{
  "rope_theta": 10000.0,
  "extras": ["local attention windows", "shifted keys", "gated attention", "short convolutions", "capped logits"],
  "warmup_steps": 0
}
Each number is 128 + 32 x the weight over its row's rms, rounded and kept within 0 to 255. Layers, rows and columns count from 0. Numbers have three digits each. The size before them is the row's rms in percent of the matrix's.

# up: layer 4 MLP up, 640x160, rms 0.216, rows 508-589, columns 80-159
# down: layer 4 MLP down (transposed), 640x160, rms 0.0746, rows 508-588, columns 80-159
up508 111:122129117120203135100078074107100124140159154146078065115185130146119130140139094166143132088131137138159197116157104152092100135142168090173072105136100126158125109100208143092104132125156110140142108097118154103117176117152126064106111194
down508 110:193128133132101148113135177123080126075115106141166145186184148177089103123152114183049092114122166123093094127090150146071152127119108081110098067135151092085185127115095149096209139108064131151138125158122126090107097200131128128123130157
up509 105:108125156117121114098193140084151060116155162145143112224110188195141164055116166164086148120177099083079129127106187178123127136122085130138119145150138136075077117126150151125096158155163116124133105142088124084129148144141181161162123117
down509 113:070090184174110160116137141149104119085156138169085106106154101135183178131157167094089107113124104121130134153170140148092163134135083102148103069107061111114165108156093134147125143174088172185133157075074097114124111156127148125117152152
up510 100:143127114110136117161092152121058119126017128137063114170119145132099136098181136097159150121108109094144113095167122146104121144103111109165155156146094104152152141074142128149151120190180139128090080121159147194118135092084108192080129127
down510 099:098072128150132063115140104100138074090118141067154128129120072142131102131064127123155107154128124231162118186111116124147171136079139167099099070135165126131140140118105127134149135137139117146126152122103167059136008143105144146190126182
up511 101:153147104086139158107132113098139076142143121100081116113125103142147179059129147112175078140136137145157130161121106119081114152095115124113123136129111123095135129104126128075159180158127109083163158215157159160149162178089033041092067115
down511 099:209224132139087171126134172065120080110146156099142120119123166048057144110133122138220092107103155140069087145141102179154123084093106092092161058102146104148140146139170122095124141109117149105086126200124122137169184143093150140085135140
up512 111:086123171103150082174151153112097051101153130108189162178103168167104131129151132138111188181170128125129130134119162160149091140065137145126101224146133084126111100183132161103144154093133157131072173159104119155090193151114076138135108092
down512 114:121171116134117116131111128116184114114108151094040096126110109086101117122210070154088132108058110162154120108172157123115126121125193105116153126129124120133130133136129072145130169110067066096158152122184067189090167142111165112103107164
up513 103:201110152139161078124132097083136193161112107136095158145167188121167085141093102106135137165116079094173085181070159102153166137118084074098070196178090149169138173142104138143100142095170103104109141145124133131134137155036161158089106119
down513 100:147204066147160153174142117099136117101081140156150116112148136056139115178147155108125174198085130164165141107179111128089147164150133132056130037107212090103084141068105092114145120103128105121156062126091085108139121136139106148124160140
up514 098:091169090136090136166091106089132163189140115131127165151119108172061172158103105131162102164112139093080144097105116089146094100137128142101139161116161111161134070133120133150138108100124170142124090197074139089151076076101086119103120105
down514 093:160101078134103171146157147171116092156172145176114104130183171074095122155142163044213189117119079146143178127153174140106104090103117115159132093174152113139130110125156144129146070187123153131097101113086161146088163130113047138110136096
up515 106:205124071124136053105127155106168124081159098064065144143083138163156151120127146128112140167191127124066149075120130067165167114128092101136111193151107115117165086116171147082075153146145176106086114124139181180129137194138117123095152113
down515 102:159131126136152148088114082116103111115125133180104175084177141119124143082140146152176080119113103118139171142114138198151174089143174166115111115150131097069131117162096103114107136115125063199128102124113131071174165123090139095184106120
up516 110:148151127113154135069125080131172150101114115100152131097172174178202099109081136079121109119179111153103130107107146132158115118156129082121107187186176119132165143160126166101123072127133145152109122120146103157180095148098129098115081130
down516 103:143147137137124100129185151150094106117095130109117134131141123156119130084200090190123141130130091139159060101163082125069129092111092134112076135107120148150111179167127094120063185144152194124142116121128157100101186130131159119111144104
up517 101:169109138172140095126104141082086167116138117094168147109148103123124128121091169196111183148154108178143113116154082097129131126106155127136120131100034122103178126159171104151129130089168171153100159092072087151183122114103123123110077114
down517 096:133103142148119134143125155152067132142136147144137133191123108163141044068107104171075111096118133131081138170116154064143174214093122110109186142127077116110121161130186191094108138142103194119141125147094106148097107174140046145141098169
up518 098:125134145091145196100118178108157150146129219078136126123108101155082143157125091163157143118135087193093114128134080141108130184138124201084151141048160094122129083091143102099145080153170092133118132093160143101119131178112117131112109078
down518 099:113126109159175151083114134170108080132104139158140100131142067115121127129090094111096120089157131109071113175207137113145188200075126172158139120161087083197129212110138175142141127112095160094161160110129082154100185153185074129132074110
up519 091:150125148140116122099072184154149093158115133150142156099089126123178122127152095106106132152161166191113124138129149130155126168084055104135142106160096134092123129168141145090156131094122122115080135132099147089089134079091073134147184129
down519 094:128142135115162123124115096108074171094129143116145131100169152128102176125122146088113124145157124067114124116174168116144107130203078147133086074220127150166149134100143130129044142112113150173179098100161142108169104078119160108163146150
up520 099:075105126143158123126152162103128100109086123164139213079112150222092158059126131116115191164084125132159141095086178099138184144169184132102188073123124117140126145136155151190141141151146096128150066129108122130154116112105137164120118138
down520 102:122091086187100122081124121101109092078163081118117095123140104153121124167146094159131148144161121132118050113117151141104154151090101118055097156156118139111184127152126103065145128128132144078155132146154104109119076157156154153153153137
up521 092:150120031156100152080164127128124102098154126140113124096163099085130144151124110150120129105116129127147171133156172113162120139076145133143086148105128082085126169112098117182079122109176129099064119108199108103177130160122124114157122198
down521 091:158167156115088132140108068174121071135138113156141175131163165138089198166068153114080106085211161183085107108161078123100158098168098077116136173086130200168199135137096105147087134132148106145158111102147141078154130108134114132163166100
up522 106:138101191178119172194107148135100095085161143158157150177127171141148149043137119155160181133131139164146202107130178169105130109150136081147190110059074165174129186102173128116113180153142124162185155114175128074133057115104107120117123155
down522 107:143063162145170120102187169107175084077154139118130163119137100052074138151130142165128137178116148151113071077134104157129102128138133102175101103110175151120133022131168171093129130120134100145102163129162109149142173085092130089128121150
up523 095:160062121125092142141215125153128172130125128093128140144139096148103106080176117130144104184136089154160074131103175116180165130137118130145106164159192170158123144116168132122105176082123085144139161138132120127121122130120163178084148096
down523 094:135165136075138092079105126148045126189155145159141112124092147123133121115161129128115121147126137084097135169143164127086152125110115131161146063126135057099110142134135120151130061177114083069128129152094184101087133116160197086184088138
up524 099:124084115215179094131153080100163099155152140124177092119086099107070151095125133131105128125140155173180070117116092153150132122114160130014150114095153120153189131129062124129120163121169204098155121099141166142137129156135161135187150118
down524 101:068126087148088141125168107085143105152131141113177172121078146200149129036135112102122151134139170100171133106167124113099127095079101060109162084124153133148130149135162059086128142160092155149114086145184117101148163096157093119115172176
up525 097:123180092151133135145141157141117125087151070127136138133076107055101109088147130109096083139128123140065108101158198085134062186135069091095148156118129128128113114105102139128097120126163118102210143133128111059132169099117054155182134080
down525 096:059093153128152141109097071184171115122109143146128125115101120082094110104168131174138151076142095145131170110192068154147173143160149112098109106147145098129095140127158085115085150161123146080204131092142113083126079128132132135133126153
up526 086:055105083170125149144137118122085168165136105158140133105119107117176118102148138135128141148118108103137121146095123095135143171124086051110136142097169140141103095116106148099136040153103139117147160155099175142124108142113139088085152063
down526 093:102138145145177178123084122128124144128221109126129168161070115103107183070112146145065160149159114155158115080069087119192149087167109088105097137135164119125138108052139159139087090098165155083143079089126177137127078151163093107066149073
up527 092:088087081146168170160121143163154005160150155093122161159145103099136086208148148136109138149110128115126111137058048159125108088135146139159116117085108118135117121145096089161085123146106159165125144129106106141126162180190114099186134137
down527 091:087121130078178158126114146118143047189154102189123119091159080122149130160156135120154100137144064116159129126138071168067133121171142139065154107181134136149161129097103083151093128166073165110085116094148114202078102102201075107178086150
up528 104:162157060104081094096170094125142129106146121116105174093102146151150097045165049153125170137189115145088164145099178156121110154182143183154079128165161157123164110140083127169052122134115113147158112130136145092071124168079160162111150133
down528 110:173150128098177152158154146119116149149141067116158084147073122085167157202145132128135113123151136117164113183200095144120102081151179080100138092146079087079172113112177127148216117137099119085134158120120171128141164108099133139133105098
up529 098:145106103101127116130189164110148148099121111131118117106132184095110101063134114163135099134077149155242144076092192165080135035155166067138141144136100129123082098067137162129132108110139066143113091116161144177160136147124090108147129074
down529 094:095100194111131140100133135141216132171141071106202141180109138115143093107140120142141117085126185148121121132100095107161091121120055107129100119195128064126120115107157114089115071107194137112118093141119140141096162149120107129166142108
up530 101:070181117119126134105061159165149147101149142139156122103168113155167127119107093112189080101173106125213102109168171091107105078162086135147157189133119109124169122081139065100160118091122134112156137098207124101054109191101115119150111094
down530 104:135144078129159080161152067198110118122156150145102098157133077098108121106154088139127126091117104141187147182152195161197077107104112197147094118185127154138154120133146103145042098117156135168143120116124127137110164103141188140124158164
up531 108:115099079147102162199078115104141160128111113173134116113168104182113127111182141100129120101159122087141139138113169154191159129159121091101131099102110135139127077096138143168157120106132107150112079093084182204177120120081160182154141126
down531 103:151158128139164165141094136096139098137158088200134169103123097133169104089114078079054072199158123149163104190145081159163131115121078139167104076139105158150104143130165117088110118146132139082092110114116137111080185106142103103134108147
up532 101:128174107124118068150150136095065114127119143114116069099095102166134120068138147150124091136167104125154162126187125154122134087167135102173192130139121148150105157119129143168158115136025098160108179100124128136118148136121114138115201162
down532 100:137124075174119153135133129118083199101125106173060114149080090104130113157062147148076201140132174135169161118156123084110118071135083163125126163120091139107108072100098143160172097182106152122055108136127130157139062193199106164164113143
up533 093:116172116114138136133039106156091067139056108106166140110128133115142141121117170091116093086170159117137109100113139123165116168097122134113098160158106205149115117079054107165192121144186123136097142104121165086115057141125121174101138129
down533 092:101102093145143119144153161073126064146145121112085157099172159164171125088116136140143142112105124142118126149145114168159125150096142150090116156099044150088131118174132099084178185106130079184142151130192076104138180074158105120155124172
up534 094:111105120149095137131177107167179087136133128105151138136155169138107112170158164107124165148127139092132139135105179113173122174139117109165088131159085134167152089150103179139188142091110128136128121144170097147113130109097097103148141156
down534 102:116097108122139093098088155115160097165164122094140104100170093172130125242143159174107123114112141078104148109157134117168120148120151152131101121169085103108151145039078125161151116121162097141149109122173117139174121085081125121054110118
up535 099:101047068130118100174148176150132125134172114108021127136133139144097128086209107129131107178087134100132118148134145184198140130125126096141183154145136123087117129143107124127144116124099136143140170140106144092139147077097097114067078159
down535 091:143187119163157119104081124129084185102139090068151107051120138162154087132154126163128114107166137098128153134149106138180161045160103160124126134103161164156107154110110150094045127142115110128088179137090167139095163103192133176179163062
up536 099:148124184160123133137154114125120134091117115140145094120154145166135149134114143160086121172092083133080160182113120109137132135150087176106144063173113134171094066112130150171158210149128099128113079131115164088122069140120170111118075121
down536 111:171112149188148152111100150117103179128104132187129128119174096136142111114085098110159115134121115108090058121087195122198164132066098147094149072145083113152087101169129142157129105182170090168146126104138110093087148172150105075164100138
up537 106:135122138108095140146145148091177172188129132157171139099058185161144142175149150166111087105087106104089151080107162131167140140138093146119124139081149086156116089094082128173134183117172106154152095183109171107074112158085131109181173068
down537 106:134170121100178128118083118145162156068107146144118160117110071092133113087193123099194045093083155114159154105082121130154152112123146147133108168062177133120132167180170150178064138135178206101080128119110139117072110140142064130113160150
up538 106:126172152104155145147147143173072110078119138070108168102122180134143087168142100111066132088154129111164203109099169140126120124089125163113093137067109059153090173138184095167127130083160138198157118117106104126116135158126106095144180133
down538 104:150115119143124117135110116114155129129116146155126119057175078142135077096106119146098144166148194176129136147124091192155040101119117104122079114182117144138140150131125142085061114123116210101109128104084151102138136062148138135153068147
up539 099:150125153138139140126134154130113201147185175148130108072139117105119051118108131152142089161231097124104144107102167148150170138101156150100125086109092067053122043085124124102144154150155110100130120084125135094099153134121189139093127164
down539 090:090147158168124091086115123094054062143138198135149167200113114121159104168112118149112105120117153134107184174141175229144111121136129103101084134165134062139171131088066164096151176114070165101136098096091093106132105133165123135160159112
up540 104:117167082120180133148087188082145166163180124158110119112107157101158118155127131080137085117133115132130119157110172087132163077051136115097176137155131091117161148081112069131168129172058125126142130103167112164120066111146085182102118091
down540 098:185164157122157112131067114155156171120089116153151044134144090165137140127154167183088105131133187158131129060135173115139117152161131113113049108098143115124141153122173172166106090107157086114068080184132119133124159100164134101066117143
up541 090:100137166109146079094175147122136127048060171195192104115125066118137119148095133101120107157103141119138133165140115164170097095154111188169107157121168140143103109111081148132152117151086120184096141124160120115148170135134203082168127153
down541 092:097152152120091166153114126118144097122151185117178141149114127042088145166105148161146139133117179100103094128101137101085120076198140144118214134147087122102144097164047173138107073173120157103132101113091129087087106114147105139164148096
up542 102:139108122102147156120184062074144112162165102136102090144079154117153119178107125130132150149138149147132169139123117135097129125120172103088151199186152048076192098147099134203097137176066141100136117162150128090132136165103120152082160100
down542 104:134163177154128085075116149135098156171123134120135091124177133175106142136114152142170141127100142153103048130158143095181121075102092173219180112180134170119106118087122073056156185109129111075082150084083108155147123116108151163162097165
up543 102:120084146130084149215059139174183142152059154119162107141182109142153126128124092196136141118117172133160152118149133156099133095082094134072165133081226133128143135100212112121117167122093072088144137088163087167160148081075164142072122148
down543 098:140151120144151094115181116118162113133159158124121139126144073145085104114094124083149134109121047113195103161150096107128145184151106124096096120128134151148085086136099112120099092168128178095086118122103099064123144085092160119106219176
up544 111:049093083204146116101124140151091132050099164105134221111139183110132099122153086185094144102131099152096139095041080094099087151110174173172104145093136134145147138131091162135138129077164111088137132148138142106076114120115151130192097131
down544 109:149153090095111073119135135182117147111057193124158146151173077164163157135133123148093147202110128186086101152113130110160097056095157111161141164116153147081151123127136105151140128156120109112109109127166187156187119103120109128143061107
up545 103:176093114093168097124156131135118159089136127147094052157165096133111126053098104076110113125164121139111149141100163177185090139163125111115069107201119152135160139150137157165080073125127073156155166097080148136195141036128138125157158141
down545 111:057139097157097106097096103135116098147121155102174143118097150105173111172134181188170129158126136103133178129152133091091100145099114120146162123122155063159106117076105104123189125145141186072112067159149164142040119184104183126109059105
up546 093:103103127087094076124154142153072173153107151128094130161129118156192119092133154121177163159120136176166147087140212170156131158145130135129157116191136141119132105157104110173122153107101109144145090112170108130131148106087081139078169158
down546 086:138109136133131169154100150099189095091139124115067109129181137133081152151129129125111194133067132136114142178101164132134146105066156076145156149111173119104112142112135111098123112088166106141138146137110098106108080073105082128125098162
up547 092:148134098175104140101098161179137141165133092103052097097115138176099089092169154141170112110143204074120185135096126215089057169103148146176126163160136094129133158174129075102100165173128121138121123129135132127085152195079060071105127104
down547 089:121138116124112177158160115099133120184133124096110122090114117145091103104103176180104115144139169104065136116166136172148141120151114130157146096139130155103084135126069108175144116153161175129158143141038124152085136076098062141147184142
up548 101:201128140103104100143198131079135127143089067128121141147153138096183138136167082122126118167115192158094120115155238119122112130130117128157077070130095138114149112115184099109138161128115124128131156116130111121078116156101132130151184112
down548 100:128140107106125103189147105129132109131160133191109099186172130106092141117135154159178125111143113120099101172079073133106123126144131182138164111093129129060131145142161104166121103092129085189169166140059120097135096085073154128102093113
up549 105:150124128143139135087157105119087084145076138170150100112087166132111189153136155110117163184152065124141121160121079093068059119149141144117146125099146102093147135143139101155107137146186191146109127128066122115152215063132133128155193101
down549 099:103102122123142130153109108103128172156132148110119102097191122132123116125090042128099102137079120108097130074160123120101085110139103127218094087153147133133141091137176125105091159117141123133119110106154185142139117162138212155086063116
up550 104:162078130118123097099073119127115151123121041125101200110058174167179131141062090144145106145113085117155179115159165116092158043139085122185132189130106134145098090069182111139128171070147145127128107137143142095140120156128119180100115113
down550 103:076138093181138108124145177090149094151190175095135163154162118115069168136134173098080149149154117122117180138139093108124128162113098086145117099167140102130129122114106092123147104144148045133161124143118145090114123120116182120104156213
up551 100:108111108123134124107159105101126119132068179150160101169136165085139145102187134154148102143118115063173186156158119136082150090146116164093113172109128126145173148083125068130166115091183068129152155070152096162115118059137151125086140185
down551 108:088129072140113123095101095078179109147102183155144175085124095140144104168122113134147133090192193120098050150170122112142180181115135121147200116186119082076122153153112127100076116118159096091151164127155148163113124088139125127132132109
up552 098:140088179154113158178158073157187119133144112112081077102175067158158103110108113209150140118164143157154164174088146114127130094112105189150106125117152121129132090089083088193120111108069068115106065093133095174096087152096178110144140115
down552 095:139209166069192169085090142120083086129095171087092156190132167110129168058173140121096093127155115115103135066152100085170127157113120110076115086159112135142081144160147121161127215136141158138080119136108178099136182134131114109134132180
up553 090:117107139085082203139144118140119175076083071155133109117178164085137098171163119122121149092128075144113146104100113113142126165114091094087064080126194097102184087125130174196161121041154137130117092156178134138091152152125060144121099191
down553 095:130104157137123154166095117065155074179115153150217145105135147128097121092072135170164070088092073122107122113194142177080172140157112202089141088142145122163121098114143054076134154131119202111117132112085138129145118106142144174111165118
up554 106:142171108157099162145129109121168141133151146121138161089115100123143189068137076151165161168185103134126163110120153151121153139125144114112068115090203141093111097058120175135147076091135143203105149163152103086168159128139165089126113149
down554 105:123105132138180158090112152175136159132095115109088115087110116149104117199077152147134078071106169145083124092080109082094148127130135167169035116140110141149151119153095208067129169116133147156133096141135120124116099139147153133161063074
up555 097:113140088131060108125132208077087137111119100125074079115182191088169105115153112161120097150104130105162086084062141176106162128142112177117146107107105108140156115136100137076155119245133117152178166136106132095139119111120105109114111130
down555 095:157220138127072117126095098125136030091120180185152108106085173155107081156127114169118115134099115099103117165066109144105185154134121094184103100182158214124144140146132134149075134080113144149143076160107135151133149128159179178108142140
up556 097:141118098114122153096187107120178132154051123159154120152152158147055144138185122109146101110119146166161151089125166158100170080095172133054083121072117134124114090083140122150130139152157083104168126171096190105173152130040156157073139119
down556 101:151096113117151162129125127183129129172089130169182159132130153104080102168102086052123119203124091135104099095092149130109113084121121140127124142092121143178094121147140170146178086074160100084122172136128136150149124117115158145139110093
up557 098:129127139140170160152133129164169129120155209124098119136158187194167101110152144155092111157128146110087055148175099159105141111120140165120193175148098125046095086171123109135107116144147084135110139131159158147149125137153132088164073135
down557 096:105162143099099133178131053134119131133141136188117118125090110138141183068106097108151166100082126081085086162111142127153090156096134098105164156104139152143131155114109167110112122090130142114177110123081133138129100123132122167145128167
up558 095:164186119102121153156073183107137184181121133067135152163152065157117160029105129157133114082138125086095132113133149096094134087079130099107124136147119132128129129114138111143172063108153135103089076116079145142133097149119133140120126111
down558 091:167128179103090148150131095109101139176131119140164125136060134117125153130108107168077163194154128123119121209120094096161157189154135119057110072209131144140147132156073168144126115143115134098115154145038154121092122160099095105186131152
up559 091:167023105139122090085122092112125133126093167155124144127127080146171087206112147138178138098096090157144120116143186118036091204141108158147128099081145136134118114126103138166174134091173100111131193138123144175148134116135173176116128149
down559 091:094176097045139132102130135140135134173137107148177127129078128134112120122056148074103132092123148113142173140131123160129110106152125134094160086142092095135194045173129106161169154125138111080118153169106094117125169104115133189115145154
up560 103:114196147064135124136133083095174127106129099087093181130123121143135142178111140140146075155187130114147162152100140073114106144116179072107144121120168124111154143190154149169071148103127090114160130101083142101155099125117139064156129128
down560 130:000206074097102164177113159114090089106155152126097143173091118136145130140132125139144051120160132144161104128129132102126119128085154125110150093110159139171054144112162150176155130129153132119150121114197174115139120089153168096183111095
up561 099:157123090130146094127146155128174167110132138132150106076109081148204164101155116136128134112129120102123189077091110120110093109142101125133149089134110157121123122115198130075129115107157083170101149039126154118100093185091142120129173197
down561 096:125117115165129093144087151031141164092147111084160093134124122097083072173116111109122136127171104112152133151140128138188108132143109099196054174160077108135173057132127068121123124130104181129056167137116171101076144156158150124135201144
up562 095:144081123143175131140108166122117059153082098159137147081168194170163098113154097132135112114128139148148141159162149077125173095148120176149088111099102004180085085108179136119096159177116169135131091125166125170102127080114134145129141125
down562 101:185114127148204199100112110174117100101187117173087163069161138165101141113195159142066186152107123112129151163095130144080163137140136131149114149115123150173099146149141079159093139128160148150168098102178087167137099120089108132093133135
up563 111:107129123157129105113166155168075115130101052085182120121090176167124201171069147106116118135169086164141137167108128129183102146092137133149078103117184128142081091151191157132128145117176138132140122111130116026156168157123135126063115113
down563 108:154090172163127135088148128161088111062105084124087187064136120073118142097157132093123139154105126155121155130131085105101096148164157104160126110112120122115170160164099158219118174127153205170118131149116205108112136121108136117159182090
up564 086:105167109119119176179118147186116141182110081119110035124211144102114111124155124136132070157129088098176094084109177110111102077200158076169169080184102136149101123139152161096132106127071126157048087102130150086208127149078083146189144153
down564 083:095133181205148134095115124130131107151127141131135082182056128095088173200163144074105143120115152160114088150111098149111164142119159185118089174220176089117109135131094152159149072170156148118117139150115161151091118104145143128144147092
up565 100:131124132130135090172103096100109148095145147145114129136168128150153145128143118114155123130064127127172141173169079070164108156109132159160086111080089079114172081179083090090155110159084132147137121152062163114159172112099099100107153132
down565 095:105106133156170192114083070134140121125123140083109047093114057117114115135150131126119125136117080141146120152141144092139121100147074127164154118118156142129100172155072159142069124190124119120150179118122112151167108179171135196116143169
up566 095:125125080133123190138089187103105169142150173112179122128148115142120159093100087120155152096187122090133126114109127151109120126152069129156101090083126105078133092161096118106132122102150094144209177150072137179084133147083134166113143106
down566 127:130103169134101067134112095196134089112079141123093132128111129141128117165145148142101079199110135170087162144171148131160126111067177148115100160135157158154158156119139127157145139146116150122067090122156136099171111109171157115137094144
up567 092:092100137157135129104147150099153058114124086090098200137133099145107109108137131135116183182120164078112148143141122092122138128172160056130208148200142067091125131156084121176084134175135159178078126140147131147174110085149154153166138123
down567 116:105122114114162156113133146115125104076128098117152111112128095127136103115150076126116125115110174085103124209134101068095146145184080122119149165175147136136085088099096157204137170131105195144162142140201139109112182091137152134159159108
up568 096:090109156175186139147051106085166059089098146116189117147147169120137103127138135169095096142190064175146104172128135133145140151158146085132112125095090142128168174155192115140138209132181118064100146212154108107122098119130122121073130111
down568 100:126132110142104102105105150113153109086138144126105106131137055147150152075099099163102131175064104106093068128133141165113141148136071113153095130123089090119144064197104098130188168125164113116198134154143131059102097088219134162092173071
up569 102:152122163110152152119099198150094059117183068166142151079156129179171131141129196125137101174111147081117107159167085100100073138100142125138096090104116107114117073055144121143098131129091142146170146203113128069109139142135119190136094099
down569 099:126186094149164130111144124102110070136122124182192172099090146094160124096107133147124168144145106137109105125214125086178128129129150130180126142099185122159072143082118175131166165136140079135078198160062168099071147089133139145168111123
up570 103:136065104088169133122096119100194106130138150132121137107162167131146088154122090068181140184131130136073107138150132080116062062126199156158161146091169119160111112181059198102119133081152125155090165186141109156133095152041156105143089152
down570 097:135172165124171094138124206057138153131148087149106115099094037113107127158075085105150137180135103110149148126076160062204149138129105167140162147140135104143144119097100143150148127182116106129126095101138075145131136133096151114174185128
up571 108:127127192193162140085112151101197125122097225103191100133127104128065114106119142105059074103156158127182118110100163126139131148124094126080106131184143134159124101160148106166129119107110097130148089117131132128100100127130134156117097138
down571 104:179108100115091170141160119116090116128128117094088121170113093126130164103130121144132133120073085096100103103069109115128081123145146112138106094136157123124196206171187114154102131136096150132183174165075115124113148139152150119133151155
up572 103:169158108138148120153172123160113086145115077141084098163149163088136116086118133115153166188128145147154124111155166201084140084113070103084101115137121210096096187152119138109089160116085125141130181146094122103143094181154151097121099130
down572 101:162136129171100128087098140130118146139138125129233118151198101103188119106139138109125129153044118162130127171119051108095136126107157135156145184148170144154152059123128142130187104125173133094193061181144106125151140025151132133109104118
up573 108:081115073108126096154098072120089066183129119048147174126115069153160150152163132174093122188120122168169111146159121143100110121140124178093144105145102155116141091087098125121127108054073172110158108086154164134114142196154155118112115134
down573 105:153136109105109093131143154114108114163117160118146136156073131082106141061109156090117111146135187104176136125131121135202149150191133140089118112152104131128092089136134122135147155143140219095052147177162115157135129140094121144137181097
up574 106:096098175109160107140138123174142126098157123144149090142136106149154067133145143119172147177115124118152152139109134122184133112074196126113185170138109172049158084135122135185091090148044120085125135165175079108165074192094175129176119107
down574 099:094161090158135202166145094094099075136119160096152125078139148115117160119123164174159184141124119094061118116147145106131145084116089130133152129200084161147177157126110181095105100125107127104074103177119152162135146104131074038158111150
up575 107:138080192130134129110101118128199105083170194097176116124036133141099126115125162112095121107114130099119077157115177125144081130098120142149164162080160109136174082137080092172165155167091156049145180091191129109112128124174125115072111103
down575 104:156192084123135140167146109123105163064090163148118119133116135141086122099095118135143106080140127152110117101205141130112147087175135108100094133107085070107123138107124169114055155132063085165165163164118142154140143108119106109118117131
up576 102:121111164130128130082106135146166140137181157137160164143188160143180062077108098170151098165072126146088143110160165122094144102104082090148088094113071127145113095117134107128148132110087081183163141113138143141114158115111180058141099139
down576 108:093164102106121135147136109063183133099130061107143086120124137106119097152142154104125119169136105128151084114122109114126087150147168189110141152189102108114186162115132137134172135159100090149120101118136070100147161131170130115129122113
up577 110:130116154116138134135150106123135072165138142144092180141076144161145136153110159133125123126112109118120094110138125147103142123164144105122162130148164150110113087127122098117140113154183125127090154123199118092149128158183086121127098114
down577 086:105105112139152130144154133095072141132140154114119099122150092120098148127077147082105146133100097073097111099175103148170106065172127190084143133126138086114112109098131132118125116120174075207127107143143187145128157120153123156099102111
up578 092:169122101115109195114095097116110146105119121159080152073095155152182168134108116176161114112159098194147156122091114138164132122122099128145152151127132139088099151098126100115027129170116132120127149162174148120092120147201068201079125079
down578 088:156096125108159137157127123176102125120081064108146129133110180084156146110138110132113169106105137141074117100171092187182138142140114101172077192104147095187172169117101100132154159123118138129138123114171101118158129160104149201153119174
up579 090:093079106148172106115129153150142048112108149134108156156131171149129199105159151118091107076112129107150099140067106151066166117127130076155111063095129144158185062108135145113140146110117114067140118138118116119120126109151198166111140131
down579 091:108111096117116144126129111102115182174109173084180156137159053126091100108117159075123160163091201179060162075120124153106113126154135161136160190108074136106133187072068100152095116134107091160156156102227111188123135133141115105121136158
up580 095:125129104119181121124130145179161074147087116088115095138126112113143164136092091149095170119167095079051125110125177089094097167138149144197116085119115166121111154150163131160081099097128153190104096147180135129118097200100122185144128133
down580 100:120119105156103164137146123099113121144104133134143125136152094146091150134164125099124064129201156114081152121079138156102117178143158146131131137118143152112120095155125115194084095153164135185108095100105159120134052172175154155108141136
up581 093:202063122051152165119086106085120153135125134117123161072127103123142138133152144103158056154075142121102157119096093108107085145131160143089192190188106148122110167159141080124129126136126145138134082115108139178200153088157099130087163114
down581 090:102170133103137098089143143100127065074111137154150170150091168122131190141130107156101178096152126173161153119179100126131172129136126151149111119173118161123119131111069156153152113086122163097137146185153111030142101135129129155097180181
up582 108:072075116108177144160169074133119158105134138114080115133126135110138103053110120218073136119163176150188145122046145113138117140115160095154151088085102092142156111116144168166159126177095092167132133141079091094140155152083172172084174170
down582 115:120107112089070090183120139143143145126138147042117190162123174134142130154097098131085141144113140159112156144115101082078135179127153091087105131119148136117094163083090111088142148122078193137136155108153112104136094139115145120100163140
up583 109:164114069153115107138091091120173153119151074134119133134117047151161171129107140160108147138126116115117094153139140097159112099120136120189087184121133143157119119219107172138074168117144148133113150163153147190109132110111113166071140118
down583 110:170126116176141141129086132089158172178145120120207140102140171135088081050154142117100122084087139139171158090093142114130127092142131138170128129159112104068156163067160155120112125170112107121120188131120146115127162210109066114106113130
up584 113:100192191103115159116129081056148128136106143099115080128083174191116171108164150110123109119154108161136104123126111117030160118139112142161078103103036159090152148108170137158097119134065105094102144155165154107156140080150170144170185100
down584 103:117142178073139103164137131113117146115150149111085119168057189127142181116076157136117147118167126136126131121179108088099106119162090104112100198143110112121079119089134167092174167127107158114105134164164105154063142189129114182117184176
up585 094:164147131087194173165132180155128120084117097093085175063123150073187155138117137113105126125126131173097173110152091131143096130174156115183170104088123137183151144118144125069170176150113117124135085098134139094103118111157084136110149120
down585 101:088046150099104116090153148121167071109157085117143123112113109138141098132157091135113065091174114141107141145157146094049134117213180129075113160046168177105092088158136122145086097214108165124154146181070144174111156118142170141120158165
up586 106:110116139144159218140076113117100122122186144094119092066084093123104117092094137152090102067086110159140121140113127132125084147155141158149087132144133075194088103193143174143143182164116132136148156085175140168128133116125087123177087068
down586 109:150112105152071119123075072128107075095128099189137163107059136147107160163109152068099141111116079128162142111152159084151140156138087166118166154110134133145061100131094192145151081137091144153094129155094187141126072154179056126085119126
up587 104:093154152121163087193166130155061150096125157169079179103128117147136077155052104164113208137113137069098189116122129181148146171125120121107127149149093118144132126138193119096065126156156139150097116074072137138187093137090122145104146156
down587 097:145081158135220153145101096156057184154093071109150197096133127152127114116128098147138123102055077130152131153131122115088149112129136166095203061067141168054132168145130130137166138168172094118077087138171125136087076139185162111155086138
up588 095:175123122133127129143085084176119119095115175102091103151055102096132162116100189164138164175146099088127113094081138116102152138138129098108113118209090175132117151105137128040130137118134155120143160172156127175120089130073160115135120139
down588 099:118125106183118104106137122096104160127156085151105134137164137095174163133172169139116114096082055153180069112072083151123134095113113098145169144143079119131086087160125178126120144158125142127138118071117141193124097178150197136090070127
up589 103:117161097136137078079137121131079129106124147102164151103105146131162102024126119097095111137162105133097133102103145114068185116083157116122153111083157143076082166089127140183147187143154141094080173186154157058095097123194161094135058107